Weights of a small transformer language model.
Architecture: rotary positions, normalized queries and keys, some layers without positions, local attention windows, exclusive self-attention, value embeddings, hashed n-gram embeddings, an embedding shortcut, learned residual scales.
Each number is 500 + 25 x the weight over its row's rms, rounded and kept within 0 to 999. Layers, rows and columns count from 0. Numbers have three digits each. The size before them is the row's rms in percent of the matrix's.

# layer 5 attention output, 192x192, rms 0.0888, rows 29-57, columns 0-95
095:488543517505506482447443514478534531462534484494485534504532483394483543464501499583545489491458493446529494528497490497501546535475552522481512476513498468522500531473512517444505490484487493502488485487502514532514509513527451483495503474514489479481523509526501540522498454502523515494
102:509477501511467559431457459587518504435490486471572432483506438536551506500463501492534493527530474518483541480498517495535483492496520488497491516514466504504530501480484506509505522462490535500478489514506517503531462499496478483507497498503486489515481500515509465507505516513501559481
106:477507527484521480443463504518505480512536495443514520515542504446500522486520529533522455511481519470504469498514531492521485517502520468495527487524508477481449494533486499538495485525463481528521493488503504459509493523500502502532491506494506490532486481511515536475493493551443460484
096:544504483517481508486502506463520498553473520505461431525490584495491518507499523451510537516485513498495506515453476503519470488483528489502481500509460473551494492488541467481507457527491521531500497477485535479492464492499500509490573493497497483465514475524522497488505504456482479485
107:513443501560481513471469506490469531485502461514536444517469488460533473479517486457497428478484462522485508496507505534522513528476513500513513480512509509528527499500500475489502492478512523494507495532515492526478491552460531516506533487526547488513521515462495542533460532496492471511
111:527550515448522485502494500461492529479558513474504539531565494437502519509489539547443437518470469534531455474467491529519496500495542529532513536519511502516455516469525513546487504540509491506477503491536496512484479477498510459506539469520510477485458461484494523484490485504511479513
106:524455537496491487507534517512529499489533533518457486476465497545495539521486452481520556552524511495511493452474533551472547517491503507480457514507546504501530483513480521509541508490504477486499496482501490490524500528506477447518493486530489499511503490487502518534484511482527541502
087:473500484539511478510484493520523483497484546520499476488521478565495497555474477466503474480492532494495483519526514542514546515528551499467486486513491506482486475487462552479530493499481467495468443503499490509496475510451533473549533498488536545561519498505504503490515481474497505462
102:513508503537517463532516489496515529442504507558526504491497476498537477507495556470504489498475474503505526489503451476518484548520520535544477500530475523507519530545527491453489509500497509473485508493467483486495509510498498520492480482490449516486473509495473474511484480489461532463
107:545513529496470547502454490529481508522453496505515477485520510479520545510504439501501519513520477530461486475498469488482523512526492537528514513525510543503511501516459512501483494507497450466475541527467546492493456515489504505484548549453514505536499502458518471537494446502525507468
096:491502473507435507549439528482485484516508430530486487499488488458505508501526500476467442522500527486533505515522534472469521463486532494453493490480500471506538507481432498499532508506514523479479475525515509506492480481519500550510461489495487474475477512514484517525524476506518488501
108:492497472488492571489550480501539520505498475494524476565466507543484526530471501498513493509548514535509490468490537511499482485491468471496542485541498490499454521486514508461433492503486486499517502489539496505499485495502520509443483504493490504447481503449496501502495495524492495470
088:546478482493524499478439495515500535454531507487436507481477561494482570491457502504481480500527493494505506501502521527466516460513503485513522489529505495556528487469445493542533497476549469466511521532480521503514529496460505507486459484505468457507496517507484482483462509487509529471
102:479464527492498548467511470494573545512508475504496484463519512508473518509449555477516534510451511511501527503528515504480463530500502521483474496477502488501515500526491484527524472516525493487474486499542478499528486526537517492481459490525535496476505510519508476539519499487476482520
094:505495542425507494469565507504519506469488469456519498499531517505490533542476506446502529552516509475525455499481483525530509480509510480522461501514497523476509532500507496487557521496540506522456476478508469532510495500480509531458482532530494452494469511500515473491544537506511508491
097:523492550470514483510567473532469527501418548489531497518515477513453473535551453522518539489512492493520490501492527515520505500485502525472480491499541508443505470508495516501480517500512528512482492433513535513516485497453494493453495506552510488494536478511502469516482504501494487487
092:526513523500492504534503492500496528521529525523557518505458507485513496495477540444475475503488483498510524483503533489504489503502502496482509440491485469544530474499490491482520508480458518455473477505520517494536462446530520491467550536508506530504472547530443545527504488460498527472
098:480513551500485524515536478506499460494483487471462486534514554477467439484555550532511505484528465476509493497536513491492519515499538511486477503511468498520550485487495477487536482468487490502493487497478530463492497496500489499484485524534490504524450504490501512530549472485442505528
107:550492502429510510508545509513540544539539536501516573507493501533481514501468512493514527477488517512497501487476577511552468494499497536495543476498460454483501496492525489486478490492489556515504466512461492530497469482534533470501502490462522545511510503488512532510480521500486508504
097:500476441534516471487535524475507477479490472447489458518483544494528512493525518506501493465536496505516508520539507494468560482504548464468471521488521492515489461509474507492517473442496548511503494570504513529483481523485482506543491507490454511516511503465487491466488512502474543546
103:482501500537509459558475485533507509465510467493468481482463520523471459502461530476492515528501530500505461523479545499463465531488451522482526501489485484508501461529471542567544481528488502528496497482497481465471507510488485503519497469484501505534474520514521497514491488528485511502
095:455480509505515475469489513516469438502449479513496477486520480467474481453498456508557473474500452511538522502509452503489561479500495508511487487455544482490531493481500476522520500515509490515510514484500521502439468477495510539519485509490521497514486448505478472551508470468478522519
096:456537530494505496498456464494441488555491511527528525507499453462517470504476491530472534517503509530494497471507477475467499489524443519557510538498470544489470552536517514531484523514518493509512535514556530500504506490487489511484471498500494512527551475521511477492507531527479502525
107:486460431511448465539480485493472473544486474535494489511520530463491475447519477522496491419488466493547497497517507554523507517528529480495474518497496463507471475486486478548505480469502509477500497489488467512497484532473481499499517494492526488527527507525515482475492544463486458487
097:438466520481446439529452504520490529518429478530431538476496472486479479482517421507491473480492502496498496528526520438487479514474493518462522500511477469501468494546507475498515481488498508465469509517498532491497498478521472509501471454496489478533495480496498468498484515468497474500
085:438506469540453527533488469508540505462515524500464496472524524470544492497470496520502473507486496550528493426547564520506534543528520512524480516466467526496525499505493474509499483526441502477512511483542494503484492547470521503478485486518519490517513496471542498460506516500528504463
084:464487516493509534549528538529531525511538498423574480514502542539510479487465513490485452506561467526515529472518498531471493528498502490532510493524518468520522522523492534476468498538513473524464471527495526459519532489484493510516477486484473500539472510499525523543572505478501497527
107:525520496469470521561492506501513472519484536489497512483440503491504497483474465525476499483497519498467476509467514523503537517525492521536517528472522553474460500508524499488455525475493480512486498467477496514491485500499521537518526534502520466475506486522541506512493502517490510487
100:490512477485440493457479433581544435476454495526457483487492458519553506516514440468501479469510488486499504528502465484515521502492507475546528467521493515499510467504516478485511544490500479487476475495521519502471519500505494488475497551535482507518529467511527506472513548501477495461